Weights of a small transformer language model.
Architecture: LayerNorm before each block, learned positions, biases, tied embeddings.
Each number is 500 + 25 x the weight over the matrix's rms, rounded and kept within 0 to 999. Layers, rows and columns count from 0. Numbers have three digits each.

# layer 18 MLP up, 768x192, rms 0.113, rows 635-741, columns 64-127
487514495548529559514493467484486498494431500472494472516495489494439514510483507513526519513471494476520474522496501459511509460518515508505483497474526454519487514526493512499539508534474467
521502506431528486460517511518501438511483532460507499440521511500519493506490468490500462500486482485473484477507490489513485510519494488525488474530547532506449482500491470461536514473479508
468503501469486496508472503512493494496496506511480540525483528508507467459488547481522516509498501503497471485503497502551516453449453532507491541479507479483502440484471481500528534573474532
508476490504522488461508529480525499530497508514552495469455498479516511482530478495450476517426465498500472514549456523536477453512470526490519503500539521494449483450476491491496481527495495
488492507529501536545480496469492512508536511520469504528505521503507514494508497532474501524439468501509477450517489531499514511459474505504468511462508492520531504495446476506563493526448460
525515496540539490471516510478509481486524473494490533451507513459497502494528498500501478486472497441512428538524535546507489533486485524528521481501521506498513494495471511531515488473521486
545536505541538498448455503496516505507518492484527498486509488496491536487537515495438528510484497464553497519503520528516485517474520495448520532459493486505483455470533481532492452501495462
542483483498506528549540521509455506478520509444496501485530494477484542470495482486444501533474495528487475488437512486487465480480481520483487488513518497507503476535511511528504519492523494
511502477467448494502513544528469484484530497478498509523472528438479512553504527492463497507499500540480486524541504471480496518487479479536513476499531501553482466516501487516529503499459514
461476511528478539481511503470558504504510471495509457501493522525482560471499488522501493512465501500492492494551460486507511544539542524480488501500483491428495497523499483476540447520527522
532478517473537525485486488521521518525473456487476521482489531492496485516502502494457520512496504554466538556522453504508493504529487524467458548521461512482520476561498454462469485501503486
492531497448465519538459459510491505518474505517501487513482544486478510431482507482502492529521504510519520515517546483497514489505521501521488488473493538496486493480443505518512513499511529
502494512491503528505501498488471482510488477494490555542481501508517444496516506536456460514477503507506527496480503535545490507480454462503495497498464541519508483490505429511525480484468494
504523488494535487506482479432496529494514516526498463491453507489526493506485533471545511509525512539490544500517502460531459454483504530491505503490495523512495442506501520526517533497508444
486465542496531460483500518529495473501486480532545506550522481506522504503475509500476489460494512531495525523501528450504488473464496515463499477495472502531528517541467500537513469521479480
518532482505490501475503479475509496518456498453482493528481512523519517514487505459473493490547521516495480494526488530445575469525539522473475514526520482534504507517525468467533512456465507
489550465527483519512459476539504487527583506512484505523506500493493482516490493489503526532482516478521413512503488510547519464503507483516488549537493455529475473499505522490509508506494544
540471477535515545455487463487440513498504496466497537504508515499557536509498494504451551492508492508498526496542468501436507476463545488524497508450496474462503452497482524551496514529551500
468518546536521518513481497472503489503505479495499484498485526490501440511472528540508486483508492491521546530545509485551529489495510452493493547464497521480476521472495460489500459514515518
477474515484511521506544514490503496498527494511496500515512496515507485514477508462468474508499487469517465545476493499502479482471468544465557528465505515498508480531475441503510534494511499
480511518532466512495460522489508535521525533536515506485479471508490492488467503467517524531528504496485451491469518468485497458529503542464454511540487488458502528544491437486531515496504543
488495494515474436505477474477543476516527534526535521477455499483500481451535434518486527493493482544502493549466505467495449439453526493504484475526484534504532515493467495497529549526463491
480484475485497512478486483508457512460534481518492496518513545468514501507475503491516486503432524506494455517539523521533514528451489494483471511518526475479523476473492511487474492515492519
502503544504513497575507475509532455484471471491505503440506526532461512484503470495473548486476498529459499517545523530484475480546458514488464555490469502491492555505535491443510501509542490
491508470499491494483489513508530503474500476493525518515498491515458512500512459472488498486483523459510511511502507475451459531484472516495524517545465489540474449478504493495502486515463486
500467538488538483545525530532509494534461497487495507465472507449525462508536503469502510494481503510505517531505518508531493477509518497458503518482553499487464479491480486502499490502500493
501520507486513480471509459457458516546476495503503528522528533478518454502501520463514507513498476473506499468486493455489466528491490484503473527503522480477476491481501473519497439525516477
523501516530507537467489520534482520540484464500505498542450488543501516492487474531470545498479463475482488517509523483471499539458498500510509548478498559500505497467511533476498496517492523
521486491473522476467527500484466453561495501528512479515458532518470490481515543507500490501515492479518472500479466531507509482496494479545523486520497461523469499506497538469513523487469499
522493513523495500482476511484513490488544493487521475559493505489414480523525475486513491500514505498499483527516515495492505488493529506488486510470498487476509531516450518452527441511495503
501514496481499506503520491503565485535461508514486549465488518516505487462563436498489469496507494454518498506497506511476511519464488506519500476503458521489475459505462506480522449506491529
508483558473507485511484473475504499528505468524446532463459510483533485507500553461468485525512525488496490503475523472441501518509503523532509457523490507535525527486451498484541488491513508
491482479516506483517482468512512477519530506511509500468530485516517553474538503474477485506484497508505486551484495470503495493467530538507487501504528447513568481463524458520532542476490519
524511495504567494514459453567507462506503492525469503469544526489470498503529465509438521468489492462457483535438519486501485483505512499517478502498503502462478497481507460482506507519471473
482479458505494483464509522482481500513533531526534474497487506529499492503471496466486501509499543518491542497514480487507487482516510504450523450506498525461527525532530459465469507497526484
467479478486508505527497499450516500448496520516463499491509502500514517531499501527523456502531507488542539506520484525492507497471485494515530508503591489517460475512530503490520505462489525
486521481552511432472484486485471459510530502510523494478471509522452469471490472526479463495483494489498510516475495519541496492500499470511520516542519503466499474493501494520476510551523517
488506497473465503474460517508505516552482497496537461459485495512520497458498514483520515487479524459544471503488514477511489488550495517472510455494481482481496512551528500505477507531540478
519492496495463477497506518529491493519478481531490498484531500521511506510528504491430488460513524523442482506492471493490519473527553527485476527513545509496493523469480472498479507504520517
522516494514506501525466496487517515496529434459440493476550436487493499503478493500518475474504505517518505523539492486509467541483507487497513490553519491450526463469475515511475481521524493
461469542527502507495513517488513503508446530498520501493512512509481503496502481537513494483548441530508506487475517524509495477442529488518494536496505466524500511513465494435483518445483501
496505447495523506531491493513534490503438463470475477477492499490496476500490513498512490513504503499524499505515501504525508461501545528491505493495492489499478529456483497519543490485521531
524500503520505501489471504506513498528493485497569485529444481504523526466501467459473499515511499523525493473505540453514503529525571497486487495514485504491530518494513485504515495492484486
494493448489454525505492435471523524494455469514484517516497502481480517495498558547486492471468468505490518545489475453497507493500512506474507486469485490466524483474518527507534522483492507
483540487504525476474477495566525484512518481486488493478504494470503498485472511474533484497507508519526502510500491541444481507483481485519502536495544472525523551514514501486516514482514528
500518525489541507483472479498524443470477517502490486507489497480505496469489552479490450539484453531488530484508449516496527513505476513518497504503542493493503457526525446487471506493540488
513528518483493509516508472534482454530429487502471513513498504489529474464505475486496495451488495510513511510524492507534466529498545530487466517530543515468510542466498487491506491499513500
538475566504485534517446508519483488526493502497511485496475483495546487526488459505456454512535488486483481483472532492463476494470438508497489478483485462500511500546456501539504495489529514
516491506513483519544499506484485556518524458524484506526494525474497489463548484494543472516496529497466466448485527533514518542512498492503498493496524504454445533495538474500561477498503487
470503514497548477481482509489477507448494475472515507477528503511450451487502488461480486472480466483488488501531509515543474522475533523515486517495513488502506533507510503517510497539504480
537501519458474531500493487483523492546523526513504456530460477541488469482480508501492493513469529538506529504504458518490467515499484545502489541448506507512583498474470482436516472490500500
498478511525460517513526517503509466505498487510457503513567511524511476463500533523517497505557488526510491481481502477466489486521530484474543484499488446510495528516487501519552482526514476
499521482490495482486456473500562490510457503472559547520491507476502482491548466491515519511489468511521516530510503528531524521491510540537494457488483496520482474518486462503517476464469457
506476502491492515483467501546532483529462497500495537506478485511488492487474504509521498446504524490503508487514547500526455478493537481511520484468489472519492441518468513501516512493496498
497526491491481494490553458518524476517501495493461494479449548513519520513487444549491496463483483492494484494503519469496520476510481549477500469499515479479509466431510482502492545485500480
539525484446564483482479505471470475519496470473512522475503544490443516499516498508547483512523511538494523483502485534496479503484554478485493490464510463486479484533516493485527522520517541
495479470542515469550474505476468538508489482473488530490495492516517509472465502512512491458468488528521531508517539490500535465472509522510468507505445528511518488421474502486539512514513485
551524476490474518502472517488513491517496480545495511490485508533502502528548516468483496484477524520499507467519513529561482472459486505448430510537414556548477473517468471487541487513476466
542484527452481485493513527490498491536487506479524479502447499449516550528511463482490482510510503497531479525515485503499468474505551482503500514481504534480494534531509493528451493457455480
504491486528484490503499478466491472505519451523463506526545491457531531510523500480485516448524500504488476514467471460496511495501485474495497485498489499511500503492479506450526479502450531
492511490519452481494504492482465463511528492534503535495509467489536517448483487522505516463489527475454507496527535521521494469517513507477501510476494503499459491466456470524483497523505514
551500478494506494464493471529472524512487467530474540467532504498498481487512509517540516513516447521546505554464509549505519515523517502527509534489483560507499504505459496484498518541492505
482492492508489469462534511463469431489520530478520517515507481530538501437483554518517489487512529527459484494464468485465499493514497498501476490491515508496487513484522529489472494519518483
487485477498437527517526554490521547500499510483463478498495496473512491494461475482484512488499472490507476472511507502537490484487502479462479501496431521527518522491501511524526458513455482
562507505458494521541481496528531505444489468520490522472491486522482450505524488482486510502516518491535540517524469499502530522490547481484491500502492557462512508494513479499521471508517478
467476487438476507550486545484522505511475502508489521513456500543499543508464494457515493478454492485496547537527497509524488481495506504431487462529469491531553518448472499501466501503498507
463476526494537511542445496486492472511506549461523511532504504479509464512496517458456512455497515496525502495540555560511469552451486541499532536510524488533474474502458512524446491455490467
523475509486508511490517463473454535510503479499542494529515491549526523516524478473535485504475473497494481529507526506522502505489500497448533518481521530512517517474504483488468488513511494
447498517504506485520498524519504473488523550460469484512514526582550525507482502507487477485461538562546529505499486516476440544502500523506496539498499475519540470483485504494508515454518511
534473521521532499539479468519503501491514543529489496542486512527478495461509507523479485467479503534500513503468499547497491470479478534544542527471501444514568500487484470541517526530505505
507474516490453499524501512521502508458524463442479497501499512462493483498507502523485520488514540481480490534484512446485530491498486490505516490514535540490495527472508493505477539507473505
456526530448507495508485501504528548541517490495523480523524476475504511500500505465519518501513464463487509497507542508502495479493470513514490479492509491504463517521495508517497484523523525
524434457478554541507481483482470508499484472492452517497509494488509513479476517509490464478497508507474505537530544487502498488514524485493474481478505504506496516527515474512512510455503469
486499510485501549509541475491502484501447545512498501487511500535508494491479549454492522503482507448433497534457544440474518520502501526503475506533476465553502519498513491441480474485555517
496527465507566474456508473508511511531462544468467553482507527480458547507492488508510501473534488467496531485499514463495481512480519514584483488518489508507467512526516488470522488496523505
491513510491507513503510518536534481509495545471509487465512483505477466491490497489496539516544510476496473500517470463483468480493508541477496496542537514463522505537526481486518482528484482
551528519511466480494540492448492483535491562514503487512462482535528481455514516475480508508490507497562528543497509500493492474499545497527506505535488517497472486528502452491495484478530506
515530483479502533484520436509484528502448510544491498481498457512520514509563471501506476480495520554526509519449490489499482486515487510516527468520534505506526521512492454502530491515513531
475490513507492530519501487522510483496487550500516516530555500533490496496488522473497516427505473487498518514538490481490507486547479488477461483481518464496499481501476498522484528513509526
455502487547480508547483497505520517511539528482505513476535473483537502475480497492493460470493506456526475501466504463521509487461489519486467514446474514477527489461483501470479489507497465
515519528456497479529522465461470482517470482478483495538501453465470479483486473519514520531507546504489482506513496488527494440480522533486529502508520507502502535493519502469560497455516504
526514492515501531525505469492522479509461505475485510528540533459459504501516518499519505477510512545514528504454501470439496485511487469504531496545513463524475555566510472474474491518458506
542517454535516486529526522550471477538494513434503488517504497518474484512483458511523491531520473509511466498522456499516472477458503486484551551494494492545558509470471523501514479463539501
497486513485488468477518462516481509478456449524524477542452555514482465458459517516456502568515493515478497474541485490526516465465505507488499519494532472526460519510517500452488511470502513
444473507461524521497523474479533456510494522508462490499549465516481519471490494477467483504505459557478534538508494468506530515514490522517538498446499466448494452468519499490495506525519455
534532546495503527492547524521504445562544491494503514491456488547512499448507517486426477517490510521569459473476486525496466497436507440486463473482496514504456511492513502490511512493531484
504510514508468500555478494535465516484491530514524555497482493511479489482509521483484504481499513501500518488501519497497507502488499475489510548506530544455505506510533466515481535476516522
483574479529472460484494435451467508525508474494462486455471518503502514490511499470499476529480558547484514521482531511536434496496545504468507481532501480521504465470501506524498501495567484
478503489501534526498493450483491529501524500491514482451517492496496461459525502510510513536496483529502516492490476523495482517489500499504527501489495509490490517540491490538531499485456481
519464458467496524491486453527460503521478514518454492504471522488525521533483464481500564490555460463512494491484494533471520480485501506523521520494508502525502486505517476446510500462541506
517512531501551475520494504501511525509499489509464540509471492553495527498485491497496492490493477534524500515533492510483495514491487527561478505519482530465516490476493491468481512510500491
497473517483541462477457473460461527504532518535513501497528535469506490467487505443463511473516507487485457472494481524476483494511479472483467508475484465484479490521510495520522483504522523
472501486487490510527470516519449461503461497517504517482492472475431494500450533477506459480565500534520503519502516530490472489473511480478512536486484541510535521542496493477555499493513491
492511532468508521488491467495492500473506486492491488543451472539503490502515487498506508500511486547503532511501449496497487466488541506492471472525466477557492542510551475509508474504514469
505509487508464501522476507507460508485459492506484494553533484508461501497494508515465503500477499499478469516477452543501513497524494498453503556478476496566517503524506498524509502511461498
498511479503516515501524483452511528474520507481499514505494487486474550533531485508499484494527467443518520505488494496501508499502504476484528525555536504502524473456518530546484515480528521
466497534509511477532533495477498534524499485567518515505487482542532454536501500514489459484494520458525507508449483523503511488449479498508464488535503461455466491452445503525526497509476484
469508510493494513498512487540509536530473502491491551457522436488532506467544513505477469537492490529492467512493475505459506559493507493534487515494479509487488495488543505540541508509481491
514483491489481482462509527476515540527471469531500544540516514515500538478557496546510502491477515525475484508495492450521513445555442534498481498540505528484515454518516507526512489506469460
507525539520495491486459491504524523457463481496484519483504512534479492471540516503503514473504480528501503544461545491520519471514471449533486536536493511464515517485520487511516524502526470
490527530500457537519507507491498502482431503505510525494484501451526474488483455520499504504516532531497481503532501517466505525490553495534496506496525535532467500511525515503491476506509475
503485508479504505541513495497527496483505488498511511464505502542497500515434529488479513533449522513489491509462481468491508522493510506492514524506521447507459530550539511457477507490500507
499503493480508481515493523535540473484513499515474516517499491512467557481518494533450510487512484500542475493519525511510526523468518514556442495494492462517479481499495490448459503520513519
497487492482477508499506470487489494526538505492457547482500518499479493504494514502462496516525483491524492558503464488479470495484506522563493510522492488454524500508527505493541488479483509
484507512500509504501481477454491480510530490516531522500496507535504459503478518506473526493509456506527517488494511538521512496500513516459489491523499488496522456523487472459489545507485471
477475518504535505470485500491436464460531488529468541491520503493484489487499493513490530515516455523542476444494485524488498505509489450478464526516503448453499467531426518518522480477528459
491498517479505528516555470530494463514493482464527494531521541530508495467513498518469494496520461540463501470533488559508514509481483501481538528485512549502513493509497455515526536504483517
# layer 18 MLP down (transposed), 768x192, rms 0.12, rows 635-741, columns 64-127
506477491499417500485456487490503504463541505489534519514487505502489505526577511524512473482451513516495528533515508551504460496488486497490477513475490481542522519497526439436458494534492482
467503526509481480476500503516461514501468486504543483480482461485516455534492467501504586502500522525480471523510545494495521503441521472485517491493536511527523518547518490498480491474552504
490495587484495521536479537506509537440530458539492488501504504495446484512432502520505492490512497441485473502487510475486525504520477512507497469488476488481496521518549479515461536486517499
478491493476538474478487500536493529511458516500475506475521479509478499537433492558480511501509531505517496486530532536498568473525495522502463509544515498517452529512511512520492467501486531
510525483466460467478526518526467525503477539483556537456519494492520490485510476516499470467504471489479498554464476504438539513473531524513510511525551514509457501494532520452517509524473508
479525501570482501480502464510487536523512537492513482484545474501515519501467452500490469507476457475493507501510500499518506527499526517458455545503511505526479516463497501523486506552494489
509516475462441494469505528474511532486465505501495474501490504462474509481524463477494463479515504497531520487511545512534469458498531531463502438536482522500529512491520500539480528495491504
508489487519534486507478502469523543484512480490523500478509502453484560531492519501498495555503492510466468494524491515473501494493509515474558519465484488507495483548473485511518492497501447
480525467443489523523482541497498522522501528496510514460489502485512487493494478493511503464493438532504459489546512509535525521537458484485481489552496460491474487502516470538485513494515479
524490508486461545512477488517478502509527535448477531494484507524480520485437516541523474477503509439424505482543493509459520482509489509498529524512534509494499517489465480509495504507495496
489536427495462450488495533481524507485512498523515508530500512519573472496517488504545500453465517496513568499507467513479508561496466487532519475501545510461516509507465518450516500470522501
496539485516549506486514505477508518524508504518488511498513499478492487506509514478519444488510503476567511536501479529496479477491503475549493507541469466477470495536435522457508500492504540
528449457522456451516541502465475499458538492520513497466507485515521501507514507504505520513518531471500494505505554476524512502483513470508524506534519526531486455444479507542491541496502459
499490491572522532476475478514492473513487523534518546502492493518495484486527522492489487538475513537470500475502501515507460491473490485459511497557500499484489532494482499551524476520534501
511487494488490542505504504495488485494457506529472456476541488533484488507516506511518503489508508493509480489500517523517508501495545460510493482481467516465508497475544503511481516475492489
487495548511472480518505494458511505508511474490542474536515471488512473479515508537460511555493505478475493467444447506443514500522501510550532499462527521497502510509501472521485546491532539
510486466469500531491456527455501514517542490479510485473523518563507497483513516526504534462540502522516505565513542481466497517482511487490486473502505499523523450479502454488512506557494504
487510486511526490572502488505491474520481515512494496517473477557478525537491498470529499498505476509508486508528555481515518510493503515500496561478460506515460487496489524494466521484524483
489506518497502488512463490467496442516492504460497506511485539491536471476515498472486551494471491532501486485479518511491543476525507485536529520501467527508525463521494486521498467504477532
496487525528510514504480460491500495504522505517505484505478503569499532511482486493500439488481483515503472467461525478492518503553524503508490515494506452476533483539508493520475543472494498
512547505510517498511496529469530535483500494471512472490501500518477487499484459456515498481486520517518451507527518487471458511515493468498529501515516522480511535547466513479501508491514524
515473453483464493531481530485542504535509558502504495512541504501506462482506498552498460465575526519496415469564487508500564498528483545513475533493495500490480500504529480445483504485489483
495460549519467511475555472524494497492569532469481505524537425499521522546507482495455491497506493498496523480508539520475509500435517511522514488475467470530463500477518510558512500494507464
500485504501438479479551511490536497515476495523465507504509490460521520499488555451512521540475521478497516482453517484518500519470528490491489457528489497465463506475526500495458524477488504
498467487466518515502506516530466540483475498500528507521516497509520499498457488563461532467526487498499507480514492528514477507501485475482558478534483478497475494447488470465482534521507508
507471491474510508503525512505530481493450547478490518540477495494502505526514479509472533544467443509493498463523475522523471518496497498476503492477545488498548527503506506512513500495494475
506492524518486516522493547504511478461498493507484512505520445466506508482465467539490494491453495497500492516502445479518508482485508514481518538469517527471505464532480509558506491501516513
516481544502514548479500488499519483491477515514510450481491501483516497543488506489509501495545457520543461492533539496526493516440497459495508490509482504508470511512460487430492503479498471
514493512517509504520510529458482450470508514516509478515502454471482488473490505507448456495515521506503475494524496554485482510502516509533522484544486501475485497484512579498551446495505466
515525492501544487472507480517496483488522508522525531470490548531502518490490513505517501514453463524529563507521505539503489498507476496500504496487466446498477519463510466475456497485512536
503492511496511494482521491492513475478536478503494491515466469520476484505472496512470484534494511516470509537483484483525497487479489506503503496519506526551523471512485503492452545505517499
529476509505539433491475520504472517472504491541498486487525473510458478508490513496497480548514523510470517486514529514512512482537486515481506491466540506474503528500495486463538508427455492
554484524490494484507526536482491541445515532457526471501495518509478506501515508505559521529487498455449489430485521502510491517515525500491575501497487468499478493510503522494514529477477439
484526493494499505497529525488484533524512521444481538528542529511479430510501507532493506444500539477466474502534478501498533498505470467482499537458474516529506503500492536481515470484509492
482451516487510491499524486494468472516513555503517496463489491503484491512451517490501471475501532456502475458530493510466513519515492490488487494581524540484537519486478462533474512451507478
510491497476510475550500484500500496517533505498500457487492472532501486533503474508491495473552489477529528471502501513500485545462508479518529526483487519509551486447478514515493481492530455
495518519488506512513507484519488500535545491541487494509545527528521516513519490518525523521489468481491562479498535503525477497518482481498493486504521483523505450488503484504504464515507504
503469504512518527525486537496480507471462495487478572509524477489462455527525515478469494503505487502487496519494476515494435516426496477509519506511514539493478538461474522494526467491483518
529515517532463533507512506527491516503484482492509483549522471511491454479510523554517439509494488493475497516479481523500488554541499485520509469510499486474506457487518492510486461475475460
530508509515509460506497486499505467521500521497506515545495512529486494477519520513480515540492513482508538527464505497530493465509492519507500495493501527499511487513499483509524485456483524
523500440458472529489481549512492536523516499502510509523513521517482513517508492528461430473488482493474507502462535454512508502503531531500466497522507560498483512523520511522477515519492512
475495522526541472472493499504448513472529532490520499530499472520488545475487483518518448518507498476466486507462508538521468510505539522465482511515503526510510501518525468515491486496534534
518517456460516449504499503475544519517450527451505456514450536493517504471509500512501504499504465530521547489495532523531465461501533493479506466527488516528550504502506514539470456522506474
526491525496561493471529525489486509523522480468534508504496476518492515514521478466495483496493476535500529484492503497476486465486485484493465492519484543519517475483472447516453479555494542
519513492492548496501522526487493500479461520507541484524509488534477495516509520506474512528508517501470522512465498502512491497542511500479459503509467494468492467483483498509493537486479485
512479482500466507483493486516474499506519511522512520511520464480476503506536498461494450503536493480539461514474490503485519464498521488510497482516472475487515525474481554453493520519500506
515527462553487508480524526503491491470511468467484462495523532504519523513512477499507533491504516477483492489524509482508465480501502471490550486462493496535535538519453487475501521524518495
488449454505518483457498505482511484467498511504546499489509487493476581495471498474502516527483533515508518501513529503465481484490493511518535486506460535495567504523525496499485529501500464
478536517514474496464520475482501473510495522511514490479522515522484522476468517517521482513484498485497505515489462472542480485454496500512558483504474487478503531507458512538504529488523494
506494478482489462484549478489460478517519511517512504545461451513499513488487507533504510504517532523455528527469519497559490510514505507494510448541517469483508479538537510458495477527509487
549507539497516497491493519501556474476515460500490521532511470476497543473511501464486481564509530465496489485516463554500519451462485473471491497467497478466491515506535499452521482515496485
492458532501503494526478454520556510506455513513476513473479552510461503514524516510507467513495520513519515499512447502540492490494485479506513512449512528526495489479480500459537476486482502
488535482503539531492536478493515486503491507477551480519504540523473510503532500499502522503506506490482486545504473469506462423556456497482468487544499515483469521510495506491501531509485470
478492471493518504500524505461508494534528524461489449500514529500490539498497462461506490566489504490508485477485496505499503509470479533505508504518498546501508534516476539467465520522480483
519502496517501490491494546501478451500488510494474515504533514476497489535496503522495511502535478455441465528550512511465520485481476498569520539513537488529474516520508486502511556498484562
499504537477512511508491495453563527486473547476484477509550491495498473486536513519467469461493491445482555513550500534461469511510483473504501495486500504525522509501501520482510508513504540
536514487513503499485520472507512488550508492495483533495519518507487485518473529525476456526507513486528433491506478493466490526503502531533502489561552449457503522526500460505473558486483520
508542457472517526476468495502482484492477503526506512466518496541462472467495520478501475535469512485464520516457473507541461471495505480495470552463464557520483473488447509497502536436508488
466533499463505523490515500527488501504478527507528500508520499518435474476509479508523527514505496506483522512498544508443459520451523517462492497465492513528466519509455481477525489500476492
497538488517513511536530545489522519485486515520524478508467514516537530510480499517507475491474444508524530473509482526461499492506456531491518512530484498520496539518484501475488496482499481
544492440506509530542514494476544520478535506501506486508518481474469500520511499534501479487514504506469507532470466508500497524492485501558486480482518476511498477535474506535532473475466479
484481558534485551486465526504529479523528519513501506500518530494495517507497521435527483479536453473504493485496521518543439539480526483467473477508468523513576477490500487447461482470532517
537518512509526473523478501473470500504484507512518495497510495509514493548523472474461494502484492459532481509480469510518493448474519511484481516517503502504475498481518473489485491507514523
500484483483535545514494531525547503500477496489505458496482478485518486505519539528519473438534495461512541498488525507487481541501493488503476452512526522506481492468479490468522512427513483
457560486505512525525490500478525483519476540505483487478519535518495477536454473553509546521535472520472527493455490533489471527480513502474499493485493508519466499479503546491503526518516513
517483494496500509541459495498503514481551561523506565538498501444493510479525486479480496528459501494452470502548468491498516505464525518469564534500516513484476497491451469504449495456469469
407563514520502492501496495439467521519517534471478458498523538497541487542535513504524502521496520537457484488480518515498478489540505500476509436493505507559510540505531514509487509493523508
478507478529531497502547492513488496502462529512515485507491507516520485493541578471515514491485507476528496463490521520476470516502507512518476480515511484491516446496462484497449522479511508
487479516502487514484534502472477523491520516505478468471557478497537482495496523526477471536497484494521491510492502580480475501465466483510539490469494492498531468518475458515528488461524492
491484522512523527507475536473502520515474510443492495468545448476525490488502488512483528497518475460452467491465509483514501519473494492498520558450514525483501484487521555479536534505510499
508544461518502517508511498478496513516488520499535463501484483507493512488502521494538498544475523540505477451471475518506476546499510483485468465471508484468502480463539508523453521547527486
489522531517518506533517508507512488489531533519489494537460505485511526497482518486476504514476464520495487507502493487489493497528489512496509456498458532474510504469524503490567448514515484
480538525487510428499508528535504529515511515484532519508498492492507454507498501476513548514502486507506457443518530486490478496479490490538536495515478537478501487489516549478476484539532504
503505473572577470479515555518501489481507505480474501525519487508499546550493471494479470477469519518494456472518481524493473521528529548509485550444525452494502506529465487509485485502435492
531463543521444479485483496466470508511499500499539515536478497506514479532500518510495510478488449524488521542513495471500534512534517499518473498494491451512479496498473489505478527483485488
520507513457503497479503491482469519546486486531568508534525483543492456508515472507512495485522506494554482506546547493462479491476527465505470493463530482514480508485518494446530505498451530
496455508503565497503447478567473496502501551482454516527517507453486455531487471480536542501527505480506479530505502507488539511521490528516499456460497529448522487495496529485525511528459550
533516440470542450515478522488494488534529515472489526485467548499493469513525539512496509519458496505501519531521514450514502528470514491504521522469531488524486486528480528445524497479499474
512504497488494497482532482487495486530488473478534490498517496450495498415462520499495482500480471477477536449482501544481470504472540487554527506462492484494499498531513482481514522522482499
515496491477505525491524480483453530488452490511474462535477508506499453518512483522479504524515512537484485518485491485523525491492480517517498497528478482513507506483475477512510513477529505
524541475510499467474482585502511504518512480503442502482485519485514529529476511480499462539493536506505483536467496567506518486503508464515490526483491482542537527491493505458508502502511510
469479486521454505522530547505504510494513519520493517500500511494518485528532498525517509501474519469484466539522551508448512524506496460508533550497499499497526523478435545500488520450473500
505511487483520495532501527496502494511498486504520496453493498558507463514506471463530461437482477461500532510492535478470502521486508506496495545465486499509490512446499481556493474481486522
490514505500516565482544501523506520491513556535467527524503471457494478509483495489497529452485467528510517531473508496493500527533488487539491476483510487473533526504464507515480497527487471
529513462529487498480498514558494534482551530501486449470506463495514468469539465494520490491462455483537529510506485562527525489494454473499533552513530462486462506537491523537481527494477493
515497503522510472545546514463507512511538514481505466473518493502490500491544498475473511508548552491536539522516497483466491500520487478500499507479506514528501518522445471510488524507527552
510528448563514480503530494489516494499526536490445504518562527498491496505458471492527491489522485502505544530471466495501512477524470492495458516521495464520522529527550498498474504512473483
460468448467452498498467532506447487531504508551523506504458501498499551550458440519529475523473461568496552513454481497450511534481513512531521531514475496490483511490523476489521490536522506
503500512508481489474522501518485498509498466488475495524515476459513520567459453500494495445484475494468493561494511483523499505498511520525477473494472501516484498493525517477485487455501491
457531465528504508498487475475490514468472493500532539516505488503459524501535472468506485508515537557490536498490489496498493495496457513513476479503481512508450512529477494494482536520503536
523528454482482548518490481484534511496489487516526507521521473490479485500499537515459470523519521486506502471504526506545517471464498480464517513468507491480476466450534502514469467480496478
550556510498547476512503512496539512526468503509499557486459520527486524496494500494449501505504492518511470527494555521493459512516570495467496543514483511483476490527504475483541464466528533
541497525458435501518527527478528472479491512530508517501532487522495459509453473549496528475507483468514489534465527552506493472504511535466511465491487501458457502514502518502502538529482534
489535449496457512472482509497499521548536523495517510527487535501524499494511540506483535482493530485518479526532491488490520518502467499515495496534485516520503504483529509487444492489504526
510482490502518496501468470476498486502500479490529515500520548529490483490520447495538489505451508503522492511490503504472518493437519471521539543478476471515542482511491509535538549536491505
527490532510503527506508488490518490477501509491508479462507463491518529514507487562488504520551457489480477546496484530524523489490494526480514520483442519488502493486523469516478507520524493
521474489475507478512478503514456457457470476504515439514479525534539514529498525488519501527529515527525486505467514542519519490508531509526523529433499477514506451420505515544452488521502518
527506506506503510517476541516524471481457518517495486534516514466492514517498514459503494513462512498495497481500503502509476488470570531485528498513513509488498496507492486509514471509540489
563478547506525484529538471448527481468521498492527526553498488525521517532536452510597479473490502428519541546499486500582488544510487494453493511501462524489482499519491499543528475459502527
529515473504518515528510479469531508534515479490445539512505512487502488503532516505512495510494472539519499488502530514483502460526480470455526518504476479510442501502518490551467523475514516
504465474540479515495546511491488500514510521470470507513474523553509530480484499479534535525490499464476503508547506446498521500519517509441505462500524488482522485479491481513517499488469513
482478516488482521496511498496477490514493543470501459528480477535467559498525483529493496521477531506480497536553501542514503494501485513475487481519551489502536464485519483533521498492496505
512455504523493558492498503516512486465533517511495533472483491500574477502415521536481503515510519498480499534482508499516507464515492488512481482509474463511500502497522527542528546451507493
537531520504528542447492467522474520484444446507491457540484460503513496507521496441470528481463520502494516497490498532460482498502490483499521510482504501543512530522475504522490522529507500
476488465521432509497502456525441504469492555478472486504544492477499512509482460479482475517495494486517526460520495521466488500486545512481481496479484487484529525513461486497504495513473472
526566527481524502534489448443490518502475446503500514496487545538446480487512528492494502473498482507485488514523482537487477510519499456486518501487493487511478467498523485496478499550503511
534518458522531533497534520538541522462464513489489539483540494440469507550512443510489539482486460567533508443476482524495484546494485503529504562461471503465527515495499475516525527459526497